From a checkpoint of a small transformer trained on Wikipedia.
Size: 8 layers, width 96, 3 heads of 32, vocabulary 2140, 1.12M parameters.
Each number is 500 + 50 x the weight over its row's rms, rounded and kept within 0 to 999. Layers, rows and columns count from 0. Numbers have three digits each. The size before them is the row's rms in percent of the matrix's.

# layer 5 attention key, 96x96, rms 0.398, rows 52-92, columns 0-95
078:440443489496484549526475588429478555503479446498531491492584469531541413523507479467531424529431572480464520506481484511444489435481534546471499465514422554557399566510499402430511527566423483561602476522516557412536606550485560551578434451445543475512455570459465580435616505479522510501
078:524492500565509415529536531510542458478599462433461523452531519537553573510358571452461508585510556473416524491531456510446504527458493547397465526486466476496525544561587404630481411489580567514521559463505471510450581487428481510577476535436464476499455391522499506530521521471503496576
075:508559482517530409461459527477447474521513562539453548510585575478509498466418479520547549570426549497437527573431485481588555520499553543473521473438526472542392540438528532425458576462475457523456495524492502441567511470559549416507471486482588406386586469507450447566563594508553468459
077:484463486492467399479555557580547515505518487604533452457565455437534406525538552532496542504468452474540463552524478500432479533441542465463537467530451376389531481464537547500555457534510462585531549491465562452456450526553432541564574425408486539540524435604416497448562477559538483531
076:555478518515551417503612552413424458451476477446478457522450544574534428539472462499606475486557526500496503455396540483444464553469535504476531492597605547511512555549451499530521572451400483508441527477487424418447409426486507577482524555445522578554499576553445510534463495488494486560
088:578593547539540555398550462578524410541506402562445443532528467570424431518517476493635473497424453548495479411437501498477548548578547519532514494487482568493520519477457511529487458532489520429471498489509535491476433534491473390515493465421419516404523546496556442499544584453524576527
080:472472509518521466430534555352512505426481553511535459516454449491490561487565500455452517531345552471525530554486510536402496541513410473533538460548452482607522394520514495444572527520519523477493521429534577535450493508568550421623497532556463511523477511512447438490490513515532444618
073:615437472467438559524503458600601574473388525435478502412491521451566570584440491506556444494494399562458561501531533435487510540471490463505556505518533600503471452523532565578441463481490513493481468492515560455513502490495425530484527490453603406439574478432473450455440459532474475474
080:442443446451417538440571442540474448459591507546551492564494467407588462495487491458513604475556463497549534510492520548489441535441512454459438552437486486562526647570520512537435494465439506485471456465425553424560624539484536426500556533493476562457486426442497534517487507469563549515
078:574566476557461534483523557512372485507494452450477546487454472544432410549469528517484508386528438452482460596565497487475447506551499501484513502530525510543435442502515494431502546533445473509584476498477524445539600523630495415536493564514432500548552467460521401523388454516612545539
081:441500459561542440516515423555546445410527485499559520399529525462503526579409439510588515487532558455538524481535570476411440419505488565550419502474496505431478529484484520441580549514524416569494554543477543527459446437543378394536560532509471525508509560439569507449579527475475553523
075:580367569491539514425532541477543443470481523533418447504486499554484561446486518590506521544477521487569566517484551529605467442542514523429434593408472460492455489446534452501544437526502461466528441420566504590419561518503522554614539527485491548524523439472466499454527485536404446433
149:456572458487546475442518428411587518545415480489491484544552495503571511514421526521455506578594578520471500483492567555539530392588459498435600465527528492424539488508505417530465492463409482609490602526412476567447498581503465490553527434514497485458459482483477512483439433472576532533
142:407486448573424435620554440482540519495488641553515485491502595383489508548405490521507606513500597502531536574506518530470521529465490459581490488510514526459453449478406474504408489393501546443508448510496481465532518486494508502582551456458508538457548561470470509560431467541498453558
142:435487401434473491623511472514452515521532504565500541529480471523470406584466473423490519575511502479618533531472504541477484538546543458511465533509464504555618473500432499450477446494534562420484463472451581505485501608493487543460448427462441572473522486552502603581518396484465520391
141:389520581488432488461387433579493620514446575556500440535494516510387444437493415498516454445475538485490575570521473488506536453541467473491479523521536534493509466446460507503609566606570449547494539517509568455495499520417489529506472501533493524523524413414484591470455542428536543459
134:636401473498497583399514440549551440415426520462607496558451492547526477520489492414475474508472482469492426492520420548483492549498476407521513440448496436499506470547439472511500535459564468497506509607502521600536521560541526543476550527411483427516470523529420468538459554544548607527
132:550493526646504407391523523531501483492595515620496535458432457439493578540508546544485524554446490476477501506503562541546490491568530500552505441557456555500523362501518451537614408484410503527463498500441524521513454502474446516414537463541484540476486440515515515380459561471476490456
125:453511479566511569479493543535490471654494551552392464421466406528502473534531546525500524490535526547447483475426501543505465443488573557470562519516591566534427444555519409457481474457567455481543473479521476554469470533435481379461476549435539495515478522576384537562442491598512484482
139:552484517569490543441469568452414476550518540431464607586570486491527561528452486455545464463512566440448493524588493560510486514511455494569493548464518511484482483484538445455466584622512516425491514491465475578573464531423561495443440433568453500409497470554542434483358453574524482504
142:468466494533461509491537493500513529455433515586608576576554418486496531551448439436551542557524457489552470443597432528488445485487428516482470613553463499608587477502464474569543491554400517500436486488484530462541440562449426453479486552552573415501416522539452468530482479492528409547
143:571510434594393482428452494537473499535456534504506440496535449539577472510596384581470510466490585483473555609490433500426547398452538496470528564419501467460504535475496575486465482391476587490559538507448495551483532535437490543534417505525502549568564457457538466430478447468517487513
140:520486472490586555453489503525459570508512469506511496661548500372470480560544529458498433453546462477563487556535550552523463572434494435494506520549506516542476529487568424461465457393426507472477381449470480554539463481472510537499599541535481473492558446413466506447649470503473525516
127:483512556476523529452458462567471570626488536532533522555577602486446455454473411472590555398528427448552517594436571485536527554484504452468471515437477515500483454545524468522495547593504461485515530456471505530506587521466523529569505517431574383405502452494447451478418465458473436540
133:485569439451530538568611466491519561437490572450444542558556532468550509428490450537513454493528464388505471429451589479574473441479500499487519561529510512537475512454544485404476537453511524484502449491521545578420520498530540421611487543501559532531386558396491548482449418419527450548
127:430484452468464503529423406466555502500641473524477534527465489503474497490568560508548472462479547511538512537549411494451516551570495525407487523498487522509438509513447369607415444534463562478562539516500484611525473586452531547584442537519487448538454500495547511459505548507575447372
134:557576357443528487488505534600546532487455496522544531471427556505419419494470554520425449481505558441506440488527479536475484489458449499554453478611625430444515550538509523483542442502430505504412500488576551543456494378516576569510491511466492465513452481564396579502481525517532525477
152:480522503508482576488440546472516439568559571464468495523458591431494461423557527550439516506484384473468484430456535513561490533562506570583523525426534400451603415556405521470487482443491434529501526560469583444521480552564477459491511555562492499514443406438559429511564482555524544466
130:405581522516483406529503523529441438554510570555521371492521455476461441510452448499521483495498489426407504498499536570586505482466482569532506480555427448521443466525554511523458465611498471432504485556462532565584488540608555531469554532525474550589514424569444510554458450503480384494
137:533499540537464556542456545431507469522446458479540468556455536482530524453471444563584495517556532485554471492411546507507482518416617561526411557504518510381480514487562440596511448520524469504564483462600500499456434531375516599449595481422440512438472466471580475498466561504522436487
126:456542500511500526526482492483585481404463580456617450483583574531573596498580523524513512451519471513500421612482523515418461509428505514522454514630475457424480431500551554498468558528471505459561540418450512426455456472522443455450508503624524486440504506559482433521473558513491488425
136:503359500605488545518529554548588527510647471521498520519544548422495452515502552499527537499480491541405554551446536458439517490495482478491542473504587459478409456532404464481567482568472553536440541491447437485469552550559550551445442459479485445480541408490472462481428500415469496592
130:559486533541429470575533520498343412512472456561581433495476549525532567508433513490457528560517510423527474473424505473498556541466415488449527494439465530439492572571475408516498607584434445491486493626537538466494470491434477464583527516425503443476504553526549488600530483500505525470
136:576558485511425469536511406460517470422490412425504569524554521502472498454460512442465486487528600515458416542531539548494467613499485534431595448508488444509518454564515421552545487405563519541494585466514538508562553531385538560509562469544392533487448466490559525553539527439466520434
146:542606495489508482457603458317553525599466425478461542459419506531451491560506470608501492547500522463478528513561514528505570523486517507471411494469495614594520449586444438483484452490575448463496525531545489527482588495506441545444433541553445461455533465473447453511502482516511443490
156:409536528473569504427517549565464363398560568420527527425576461573477423477449463538480483557505434479543607539534522502491558500567540516553502450490573515454491459476487437554536537500453569567366531515455541457491503454447497557535522445468526463532487537456561537443535472534440521550
139:591504471478577585520447465435513524456534508413511469380508494530492551621529427538488453475444512399553569417519524546534458455515517540505479514555532584585509506462425525412538448472505469505441546516553532440475517496548419554467504505477544529377408497497501476509453512488584530594
144:556430461522521477486472471459481502538566491531479541455475441508485589560526503529515508444509552479490590519412566543460467599466435378420459528556573534446542539542624601552600512458466453486442565501402447478471479423497552461492496523497507554525474499543561461562540433457429456454
143:549511527409460443544467483516530506428444436524555529587508489571419508521490520545630509454483544507525498476523541538450491510458547496522581450473530464530559491557474443465565539531599552597479427446454585521460427544480404465486534419534520493480501398470434485528434432496428609543
139:425500546579509460511516401524466505454505604466563405476531412460477494487480439472488442486588567461463535530475480505493473516638513492477585449465483551546527466466616495528524505507655464534500496501519488539455410425571544465473461524509432558388508516492450542484489541454567484551
150:485517520485465544388533483452578451513498488501487536531548522569437468479545449524512454532425537577529427440487550532618522473452499440499469555487414421473459514563481465558404566495529523451472443521397454430521554544521530551451497496535466589524420566591535488482605533425563431530
# layer 5 attention query, 96x96, rms 0.43, rows 53-92, columns 0-95
078:500454432517471463472507533533468511430548527420567534472462470453553537485406686482483557471503649549465563506472477554484508576435503575355476459427453488514531528480515457543456474489529497440471452487499494501467557509498457505558548459565513527433459492499536526438543570463454576565
078:487513556575499455485548576453568471606486444562525511575479511453545472514503513469583459462514584511494607520476505449552507490477536453484466468487513437502429472437517551431407502483402493627421494567479429404560515471563508438534575539565481481437541481586484469467573575499542445488
076:497507428487472418518434502591570510430541546559511463458512440469557451447566537427489580579610465362471501529473490439499507449500569472552479496473409441456519558499545434503538479582517569482443530449433471451446452494555487501540567462445530492493548463609493523531530503479616536533
074:593499514540467451498538489504447471467544485486567490493546465680512484461494538480483421478494512476502511497480625600472565485496507418489501499565570532505490560532449564478430558479382453532493503436585433484512460374479415527432469479524547549514429557476472491465435523583507493555
078:535572540530480545479511507590569450553452458542533488481492360530410394549566513530591490464495446546540515489464531517476435462549494530462487443410520483559466495535456462511508535453468476504534558543468608429463483473512445431433479550452495422506558575459408536470500593417558562559
071:500479518504505449446539542392531590418558525517549518402499472467509532489542485501507539493457571457498490479490459559484453575505498444416557594512522547510413423461464421475570542535532525465536647480587509556448506565551592376528500494469509493524491506537520451421502427442514518410
073:571490531495520543514467575561509565418421476487575430503485562495496612557523480503473479578471484542509613399475533475447383412476534486484482488543490493502483499463607544540541431541476501431469495472534509483565550524455401490561462485587516419430535445473467442494465627542527518502
075:516421430515404503451554486480462475526555470502550556551560507439517423465546460498549581444501479538491514478543508539614543515545430485445505495589421558463538557566521467528428383489474577448478460448476521395522603529502523385486569538502487465489453486512586537539448490445476462579
071:594580529436445527478512556516429497497492456488454592490507436487420433502459514581458629403497474541482417524507542489479544496497521504498464414575576478543442425450523451492490525538433532442548526567490521533553505561598515484537574524517466427564597429456548453506427458461578503483
074:453471549592506498565537379474402466473463473458585484435510438464524464552472528554445512485422556509405507425553537447533576495507530571547476561508448523448491500540501466506542547506486436557448488553442607580430450550515443444491528519585494515504620497459495524527486611552486446460
074:525411500531549438423546499500567482539418515445444499476518583554496529535493468474471423496565506492463582593464497507407437487423503473565483607483344591445505557602461499480582498433460459484557507469496511553540543543601454516519473541449541505508515458439513551444489441484487542461
153:492490521500514453401475567491527464465480513467511531549432457429514515527482545555451611488466518416535536464466520472453609455534470523499589477552514450528444501483475444541555544499525445549498470394522436472537471493590483520690450477523502610501481468527368479567537500511509438444
136:396420472395482494512542548556511441507497477507513505470530502426494521454460496598485492583530502474453528603515412424469499473540471369505559514462521624442455469444474468459530515498542506458552478510516568540455521460536491666456582473587510564467453487576500492557495548465529492525
155:446440516427494466502450524480508520513632552501485509494540501552445442488445465401498521509519510540520446467484417483503481598468514436451536506481476605466553462472480470420488412511630548644550541466469558462449491496462522545470532559541513503517489453576469492621530412539592456504
146:499481516561550471482406535464531501444525388538492539490523573538492407489619509546498436552498599390510525524526573467493485548466485512592538505407515465539523425428557492542403508526445415493392522534509551459462458437481467519542505593474506487573555451496535580502459434497563519463
139:590510514430390494494494537462413455522448550474415568571514485522490426529568535470511420439509533544537486425477463458460434432574585550447565485572476502472513489524415440579458507535415561427445603567562460434541477575528549534506526472529491535436512571492465464506493548459449513533
137:491517521577543500501457452482598495509430477496537552522447437435441489576424551519529384545494531490426576470436524571485532481462490561623510532439447500469385501435512502587551417463419482551625478463501467468486452495517519515498409503595517431517484579537528474496553523497472533452
136:481530480604530505484543457463505441477492588518428512526471428570493545480557541491603516516509431460454539531517545570475577487518487439515523540544541446379519540493451496372485471530511479425516409509469545530461362567527474521502497497491536481396531464495480538576594522425485609447
140:481440472495444593537489414548539434565515500463529569577554437495521536453514506508479420474427457492477512521513558604521552536472511505455560566508548568506502460460528475472451546447538504412587565525582493446637452494529456543496462507495547503450473374514484513494399471559370475496
136:480456501474507513485476468493499472456548470563509462458548437518424573485538449330540550525581528526457540413549538508530562495570552517565530547451473562536401502495525526509438415440492518451477541420570546451533512595540472519623486533570438443476449568559477512501406457513501447466
151:482470498457525465411547538489521410445432514466403535554521567466609449440463480507497552550471525609469603544510486553465442480489483478477427539496485445615492612499458489519508559442522500484524579500440554544514360452496479547546536604441538529531560455469536536518441516484493508438
142:530401534565526457598456512511507492517566490491457431538512499461470462568424365482503460414555411530505421535484483550487617511558513507483517534453495419546560490498467472505519413424465494456485478456457480593629534416518529484543479523587510466523409496488521566547509537559490579523
128:533426509511382506540523570566569408502494438521517487515573500498511300484539466532520517525596543449523504504558525516525539541499415467501577612523523523528525500470617479474493427539425409469481538477457405483490541527531505488504520593500485490422518439461518535461437477509465453513
141:497423540454566509529529512421500471543540521479529484506519569546429500466500400526476634521532518491479437519499533485492621476534470430451486607581489453476521441417518567457543606397525441542476464492564440650452448557551526462471510484496449516485487533451516456476458560542481444457
133:458502409602539647563489551425431532468498441479441530502481480418513410487520506567530528401439508582525537551499513528512438552561483487451582432430473539548507500478477443484481537549522494505591572455505511496483596440399504473574590481563458496548445508515487470545490557501548458460
129:648572522507488529480486489524490474458555562516459541500528475555530435450507484530453425517485411508421421502488539507382580422456480508540463487570518485460524483579445463556532503571446474534508382494507461641399606470418526518527526448487465501487552502574539535529529470521496442511
158:515553529403556627522542526632513498540543436474464402457387579428498550597489450456508501529454420500590501535519509516502532477486458510531536454551473532385519433471512520556532491517461485514461519553501450503525424587472528454450434541555494559570513434443488481546459469435553521450
134:511544483489522482476593474543497410590576414521491549557530470532443415433475510475479500510522495483484477548538511476575596499462502497549408502501503548520481431381501507401489592542458418475624464536421539466476453490503525467519401496503548536489448558464526620539435513410534534534
137:545524427399522483488470548544512481517465496607573474510495499402504498515534372519405458487469534504404466557493616465504507474454577549521581506453517549510509519486465485541574458480421490466542465543451547394505428461440528578494524558438518549380585486473541456516507549569487554493
142:437491383470456572504469475494479540421521537544539478417485482452542470504538515483443569583491500539436446448514532470607466554477565481530517553512514499506567577491534549589532489644559532489548493462505474569621446406474475464489513398506491491486555477519487477469394585444480447450
133:575463555504497591505494521553569553551381487478485462472542612404388522437451556544510473543431441495544533504467427542455500484534474493533515511531516451548524507494526446533499422530490484486549598508425424486394538493601452548494521485575545465437532504572434541493411486484397473500
135:560534507441502454482513517587445450518469478495530531523464467511501588502431446454487489446524555492442593419547469435503468594499519537449538486516533544398509437642512548464442545544384429488533461474504469466530544530572401591569566502394525453517518561439524472546496501539545436482
131:499446431499581481435432543427482496461527537429539536477406488432504507488431496516440505421443608492522374446431488500484526467516625449504546510555488631520516464500499523574470543564474561546540534521526481514534534489538509470560538508552372541571443451492545576540486452544459525553
148:540585449499533521471523520433495471509427473582509489528529525586590507512397550505592522446433407539484524544400472495509482572420431512552524523505480589527423481519464499525437491443477508524437458501552480461503575450498530579536419499613538603384480425456491545469493480527491524433
157:532433601433447454544478518503488498504491489495473498463529480506540501449553595499488417623489559416537547531490501519486548464521523477652512450547475515455564532588372444493550533455533509580512480387421505506581523438526602489460535486481528435551425517463514505437458456482505430500
142:539544557484536529480565485448546496486463555574623440497464461513423586508518514463452458516429499492571514445473498528447513475531409544541550520504492554513534495481443468479497547439572547474479489447518485534443513575417603505530451557421465553370493490490552447369520525617517460415
145:520511452567563410549507497558428522479496606494505533496425505548496508506454508474438457458533465553500450550519517524604515478453423500479482603551583503591494487583527539456504483539527473562547564453504423477466449448476455559487480499486430426526490442568644378451511413440450504480
147:504483571485477495468463499427520536447481527559515520363555434555420460465501587412454476468547501473474442448510556552417468465528533428567451595501544474529501455463530475538576540469460545527454566499564545497579508512541472461599538511521497493458621403505486484610498377503513522527
137:479534511562541438497477517494487478477491573540536620481505431485532515448557514531545491459525572445535448498506530484475607531507619484500515558525413482527435444379466462436476527562581404548520590595513523471529490441512564505409533494431470526514448551481417520405514511456501528391
156:429387553504498579461546438476481496528486510427532444539497524559477414527526484443538527564493551497486482505451504545584516490468569562430519372516479607564533475590484582539484582448401540485493461468437496418481545446487505535556436407519462572517519460549516506426454563454484576513
# layer 5 attention value, 96x96, rms 0.407, rows 32-63, columns 0-95
091:533507565508551562451464473475456467499454455539491547396528541562458443472526461549520456503436547498491394476434489521481448570539514534574553487556543516514550482442509442624355536487518529508549455523562526461421477553451555433461593446489544494464548497526506506477366506534574511399
094:405394481462477511497491499452581524479547445542393528477508469421462380477465502563469488581482514574610510481503554607444557452465482543470595516458498468503572509466482457475554554424619499503565481452470526461524404510519467526510549498501515561431547549543516566527478535516400522478
102:575580466505563518572453449578500490479523496520583439510506512507500503521476457456442576473461446625429536455552524494605479469495429495478541515585613533513523522546552522522449510513492485505520487410483402441512509547403451495589457514460417444478543469581491452485435466564481386558
098:548516592481540409499546504429499488498512608536411450477549526473586533498569436456461475522468468422574519538564529504462463487438505458517513462533519456461491464562392515502590419497479486455475547562516485486539496544580555473482610594463484526582551472532490368482406447462477442531
098:523479531524539548504479510492488637485525408528542492546439488499517456470527500555505510494436474403437496603577556535523470596492458518536490517522492414386539425601519541428558566460466467548543415486513455475533543471473429414546491386486426466502539439599536490509550485467507481565
090:503505449457543456518542568458336491463544504457516513531508461460520518533412524543519604540504590453501539496465465541558511529512486411560486439523513490557506460537431484497431483604512489535469508423603489481484463454561634423494519526498501511545447572433557419414525527467519512394
095:487466657468469549580551544514527450425522490563505460435417513534435508443564574472486459483469597539514527514561509456505389564554485501396491537525430485469496517544598530536522403476470536516574579506461537398564535532466424481440509533463487523490482438483419454494461520456535552513
095:405518459492440442496522536508514473540541436620479457515526512506536538587459502487550501400440468440618434593593566526502522518551464442511582502520410477536590527448498549440458455493493438465564508515535534501455485461516543383505569554415438495492473512530499488460514564479481489621
095:487482455489539491509496446514458563457529579466467459546491501501619505491506547442511417479429456538484491467500589386410475385501541529487546511600413476432553543553401504543514495599539533455546501537494496564500486528424585517400449568478444558516434442440516539507573466558522520510
096:498453543476533492517433480433581462548433498408547469533435515525369554549554512495453521410489486399456442536464559521557534405559472526476561524568567467474462499506527596526458461488546521601498470502565483459396574566431486435546550449455485554480531487444490535560517530503439581477
101:608513493482457494545531496512470545495544562468426533549432473444448513436535443544465483428507528511523424506555499453572406420581534460398545458478515539394474486506486504540489478579476461525494460496456450525506544468473465545494593521561511451495399464584590557639546483452585503547
108:523550453534426467438500429533533507516525474506474641522517513516570497514431542466536554549509467479492472471502479543518581493573609431482455462504460509410482597534402536563455517443494608503456448496540510537482419496537501533414418538462581467471468492441579426470430559470560425439
090:431525370403512548466543434488516567442492475478465519486485462464496537463469407579497571484571459558548593600466503491536450462544591485422617567514536568483437502558585479475511546494508552510543555509577482451467417513501414500474456533460508504461473508464536485559448548411513561468
099:552514568480481522521456432488460475627537488496505375456541397431481441546456527566582472568612426433473479469476517455538425484513516522437548448399534523500514458588570464501548464447495522513602538449511535513547491525491523532485502445539515589396484522512559433481481568475443469537
100:503481471415486520473555556481529370555450501484505389516510545483604505471493533600502488570482455460462465547496529556496478452494417411451486567550460475561520545462479503572510456467458519443510555552496516496576544462584421514514552502507596489445545395487429536591463563524429589452
085:473492441579526499503481532399445465408472528506458531547585454542538622430529511576515482508515459484469483409484484438413537493489488478658473572486499434485464561538411524459478518523475490450578443515527564453503645504538544430503528489479450513483503544551591493531478529499585452472
090:467528570413522551541439487509578465495491553534428472554575441477499511487548527565472530534504446468434512545533437558568501425502495439507608473531504505432561539465487509439431405485507473500374524483516569548473437589491437561474529520598459478389559528524465541457503514422573435563
087:527510590487458534534482489516430533512473530491542595431506430508465493424495594425556462507468472533584569601426538410556547516490615411475484589499452576465465530556486435504498545384490427442483531523465490475486408560550540507536500438511505477563484527439513525479434470506426566535
093:512487478495449500505427467546471491471550513490527471430470395484467480523542469420418487572446556512408481500583545477546594494467479522543541523462543544489536457486524514607535523518383577414642471486534590522486510463508542572510406430471514489520486499533439525465495534508398552617
088:502448523539568564469507437503359534492540508429505522563470555477565517460478447439531532548464425471511524487578470561431482507568472454483439553580491462486474558484436521440533554470444501525566510452519532599496405468497534519466490451601359574537519524572427466568442471573514481540
092:545461534403406478518524456532489533468542440484484535452553517575543564483521553587502523525524533420437573493453542504469513410545490551566473415520583519486517418511521427496492495575557415421542343398454504508514566470501532536549429440443470546591471489493530509558539487477554520516
088:546580546498478444484597531517511470455554488591480496482557498533475391468579465585455469440525477595424473446467458479452523417433504467469435525532576432514497578587504548547528474539425442526565453543442447555516554539470397552536550467513457415399538517455468534524470533522449531533
098:423421551431538466491368420425501520535473542572490506493481590498536422475603526495479454525473573525418508535475465612540407478437495457579519509484553455510502456499469526488555511512507475572543538605458514426476446478465541518504595503542553538449529514480562425503441532600475564531
095:583548450477474495521437436543535457480529447489494497559439560574539418477522521526505563604559564537559515390487508537516549423495523459471530594437475521501556520430630465498422546500510491494464443448549421481509540503531587506376527478476470384524451566482524490415458532480502525442
098:514458425403499532506500505523448546524537523617527495531540450456490409436486425540489483489380582518479517519581477487507602489559565575439527471532463438463562420431578551413515446503461479443531469592473456435518526514526487549596536475552525489442532550584452426553536515514479456532
092:445377535541548530552530525468403544512582495444544419526483607491512477492527463469545515503540482578459520497550514571565470472526473343407540372502551471497426510487512532474483531501465492442442494564525594475526526515517471492493453429528487527520512498461562618534462597440514478444
089:541528415524531486440451480453517561464494496459491470482545466442497440543488579452496462490576492461504500432538455472603491493460498444475483512553534477538529511599476489477561460626635528463499646601506500443450487543467507473498514428499493438552613554506431510474414493473479557394
084:583460553466507532570424505463451526466548517563421431545535523470434583536394439488487590495547453518444407430528547495530460537510567524555427448619465506516513504384411501519511503477512539518547521425455472480575548594510512383567528489546487473520428496543437524486478507465505528544
099:544448491437496433525535484512485505467393385475477401560559588432477541469462513403443586560542569520505529487528462524550397475533525540452509446522544510485507601525536504497503525548439480467445497490504460538494551565440578454593469489604525555562567454491564442401483497454516446496
094:576614619497478505461508545563563495572461466528491517502442531375448529430522510525394480519436515514461477490558534465394478586497519498481551536402549486566502511476503440523567462552583540489542458534486429456521496483543488471460565378470578441449491550471512535508506476460400512551
089:572529488445478536451513420482512592415504548489517487529453543551528479532551537557464505610533442552481497505463481526546489371538392570534515488473464493445502467552536502451522534456509551467443504409568431509425501582535522482425423411563471499534389527501540549441497482639515485524
092:604553481532511525414552465543484497517556432504479437418552459479507558514469538510521535464458399503595413440487458517438478529421547500544518487495497510454456435488530502567552462590428520549513498487472491513495563515526595445494335458633492503567474486478526509615499419505538505520
# layer 5 attention output (transposed), 96x96, rms 0.539, rows 32-63, columns 0-95
086:453490479506455439542544514526505493433527509521435472553475526487633546512502538548508580526576482532503604542572532439577483516472458452451459576456532427484443560567507526447526480435477534580477480504505473536473485417574468481598369435542435491493530582494475397497547416461414465481
089:550598524576571429412517502498489510502384466494569431502487493503525503498492472505432473476447486466451464599515356395507507472527521466562455464492534473481512485564500527559467576557427505458452446567538491567581528475527450480486455561540482453601475595463435531492535607506546455547
096:410435577522488478416498517416482515503521498525419548516461473456535498490490578515514490549506512406489468594527486475456576511594604626453536494462449428466454473457455474575554501489468517462460535556484622519441484506500519544453520485562537492612528513396413477486541460466491594447
086:472511485507491590522533477515474525635571390495430590481481502568452491497404498505538552518525428524454506489506449511591532541502522519537498569509424609560473548478549415507401458521466466535508463459483481469487480568395497517531455498550453472398502442488536587477613526416518458455
089:400449496559507485459555473419474442601488518448554516461522522494519478544480510454506492500501526585602542420546412458468519492586536438420504534451507562502437567413441406549504455495559550505464515465511499585557483547494518514467519536520556486484391657532420442522470551537453497496
085:525572534518529597582422506618525464513544532499484507444484551546439499532521427450480474514485471504497439465516568584464475521408493524456439514517446479397474543510546513454557459543543483429498458591440536549461420495473373509494367474503545558441540424456536577559546532541542529483
088:477448404574510435399501444494505535495452557459403559573528489534503450581437410539574543530490492428455539534466582522524640482467454531570500527420507503493492490534489483475548538437483532491449406412518450523570506397514489575522508441513584497473510473557525585498538549537495469440
087:516445544502538543483459485531485566477409484447431599510443503546542518525502500515500439597415487542428548407424496498538477410472494532447436530464649533513394424556512406583530546537533576529481506521502469547507459545539432571522489461470472472553516447497566570500521546523477453413
082:476436505493517474526539565540564480581492511554448541540502453496397408453560457559478506558577528497478535563451457512557469513480433473609429441465459530531397438516574490417499523479374548485530493517477484438584508421584481509540520563521524449500521473584487426500447510408552561556
093:392520503531409528475464455548520489424539511551480555504555505449562400466486502476469480574487572581565510466597409458451533482501496499522526475475490524531543528529477405495491482540458576431632497507445554576541448432501486511424431543538463498480527546528487504435460538577620429419
094:460457500463534414478538426431616509572490500493535476456646467491527551515488551464467525505512428595480569529370528490495529538528520626585558540468521467618480529485566525509505456418530539505445545439490484498483413474512472478478397480469528485461527465512422463460435491570488520530
090:501442509544577415622508547572427481527501525430508542434520573437407507505500467473493486509567430463545491487463574516537454523424506505459519550551586475465427454525517514434547520459548369590487480441427476496446559470588533448515548547521432522488489498436482521548591424477511566563
085:554409586530512396430421463576527519468489483522566493505593471531446395572517530437430522522398572455492410518475471572476513525524370502556516510538510504554539413457405555510523473476396474562483501477519543540509496442534490590525486555580506486511535502556431526471517522536499461482
097:359544470483462434456533422485530592511472512501504592517476580552600559479439518435471458466412563447489542504489405519460493547556405518456576543531453461480479487484493572431535527556409500494440534546536466508482444409496495474520492500521499500658497455558511566518537500568519533497
089:436525459590566473522483508496465490420616461500433509567510439546422536508556485480495432468537588489594505442423481540492480470526514527509492446430529555543542372505480507458491513561622592562491478521490538487498494445445597506503438528416474506478486582494587552423547426498463436484
081:538516560471503564486487567582598496610495491492409453536413491464542403508485503369475486470520529527547489511567515543558504535476494467481472455469519576506494471504582560479476509525522479590422557483517492593539494453484533403513442530576511458469524377478479553404487371475518452469
084:517537461548440474451548503395491456532428471498577522456487494569456535490432515495542499477448571480509459440405584417498507542526532618480497510530525492549526481565564524645522548452333553456543479492465483500434567410459539488576516511472536452584510524485529464476530422527466489475
080:435481464568523511483462441519500581461513530463528477436502536472547445547469422550500577542508559536355430501568369541570454458543382528439489491518496483454466502541516568465531474481420516554523475419559574494424469444483490481516487575537600568524507589555499417520506539502558510479
095:497513526502530562472487537503517469602437461477426491571515551499523448495541514552496525457517405453614578523331483505444459513584487452458547455498479448487536489565558448430491422466586453587582525455502527451509492592569466435511529527461488437451588525438456512586471491498521481464
092:535605563493484510512513539560526424629454490514496444486504530533463550546514595517536520471553566505503434521409515439495470433454508533488460414358592451439490541507505487542540416554490407508477490511449424395525583575489467497523540546436571448471554484509551502467464511430508550471
084:551538539526490461520528485416501578556543509512563506593414520516582424509464491473543387481581506519452452509526398505533526581524545443470535504476475437599487512378524534461441546401442532449490554613497491540488440535561513466373469512543542497506474528465468398503515529542483497453
081:494494490512495551629490465463588570483518533459415571523471437446520518553505511462466522509459562465603539538461555494482481532555573508623534470446476511498542475475493495540396552474553511552411511353561472403460415514486537453450476506590534520522427472421461501466534446501556504453
087:489569546585478484511610522562476455453493469479419513550503434495433491519473503646558503539550391454583481504515471415454603557588487506448534482513407541500488587530460410568437462488463454504466493412560459566549514501472506503503430519521445436524434527556490572490499489460536462528
087:471496545545509517484567485459484552449445553583463389389383523500470601556498494474483409542463418475490521625527528577473502567391490478563502415578481537531496489538431510438569514458497532531549529561446488487469425443565452454487538467517479590523509472495492497551531448478554560494
092:514529496481523434462488469433501504509452472507564529504482480605452536555531581584435477467545420493571498483470520567544471512544522499555527521389542507519484505592464443603508505405561496580493538407520496450515427520384456541486502512503524433602425413444505483496381566536456531542
087:559594515437500399515497509493519476519470439525524581453504441428575523484467547524472463510432439366486522497541427478508574490526485602536489523518563454472408536458465435498584493561542569546512545456499444587485488516448513501567535584479569448425441447520525438459484490622512436550
084:507526568412491527545469482484416388520520436513489427525521593501485557454534492526469519516500494462519539593576555582493453467529480538472468510415419577481524525477543493484417483365396496511536413420503538520588524513529512569499508567418519540504481383459568458526532497483544499587
086:547487520519499454385507540528597467610418472477495444411458527554530409429507511522534400509498587485486571520568465466518524472545398603516498531504543540468567541501539400513529556511550453430419488544496538472449474511503571533473430473417538419508596482531485431455538470517532518501
088:578540461466518583449417431531448465566555563501471495504498482540459527491474563516471339369475420481475457483543505544486635547512559595538568518553548512501546469533490535507529460544593460462530495462476554418491473493513502535467459541424439470483475422548412514596489463503499506499
091:366517441434520488434491451364502531476551593526500496536504487544500499562587445485539482478498432514518469461526453515574468487464425546461451541576490518548625479459494554435353493472576479516456541428494548581578538526464502481526457505529468566598455528530521498542486442536522512451
088:512481517581489549578491440616501431519471500546498422474522489489461490471523525491565514332551475463538485533488597446527499556427468499507507433500491530477461544459496440506441454493535428529558533581400502494527453428526467445531619569421539467523601481448462505569479593449519528539
081:481463508479528473486521525538472498529429584541500547480571556527509560585525391544455473476541608495460509535534540517505441491529482492512525527517533430550493561371443503392465463450577473395524516511584516503407480525582450490556596554408450468464531486457530473447466558408459423540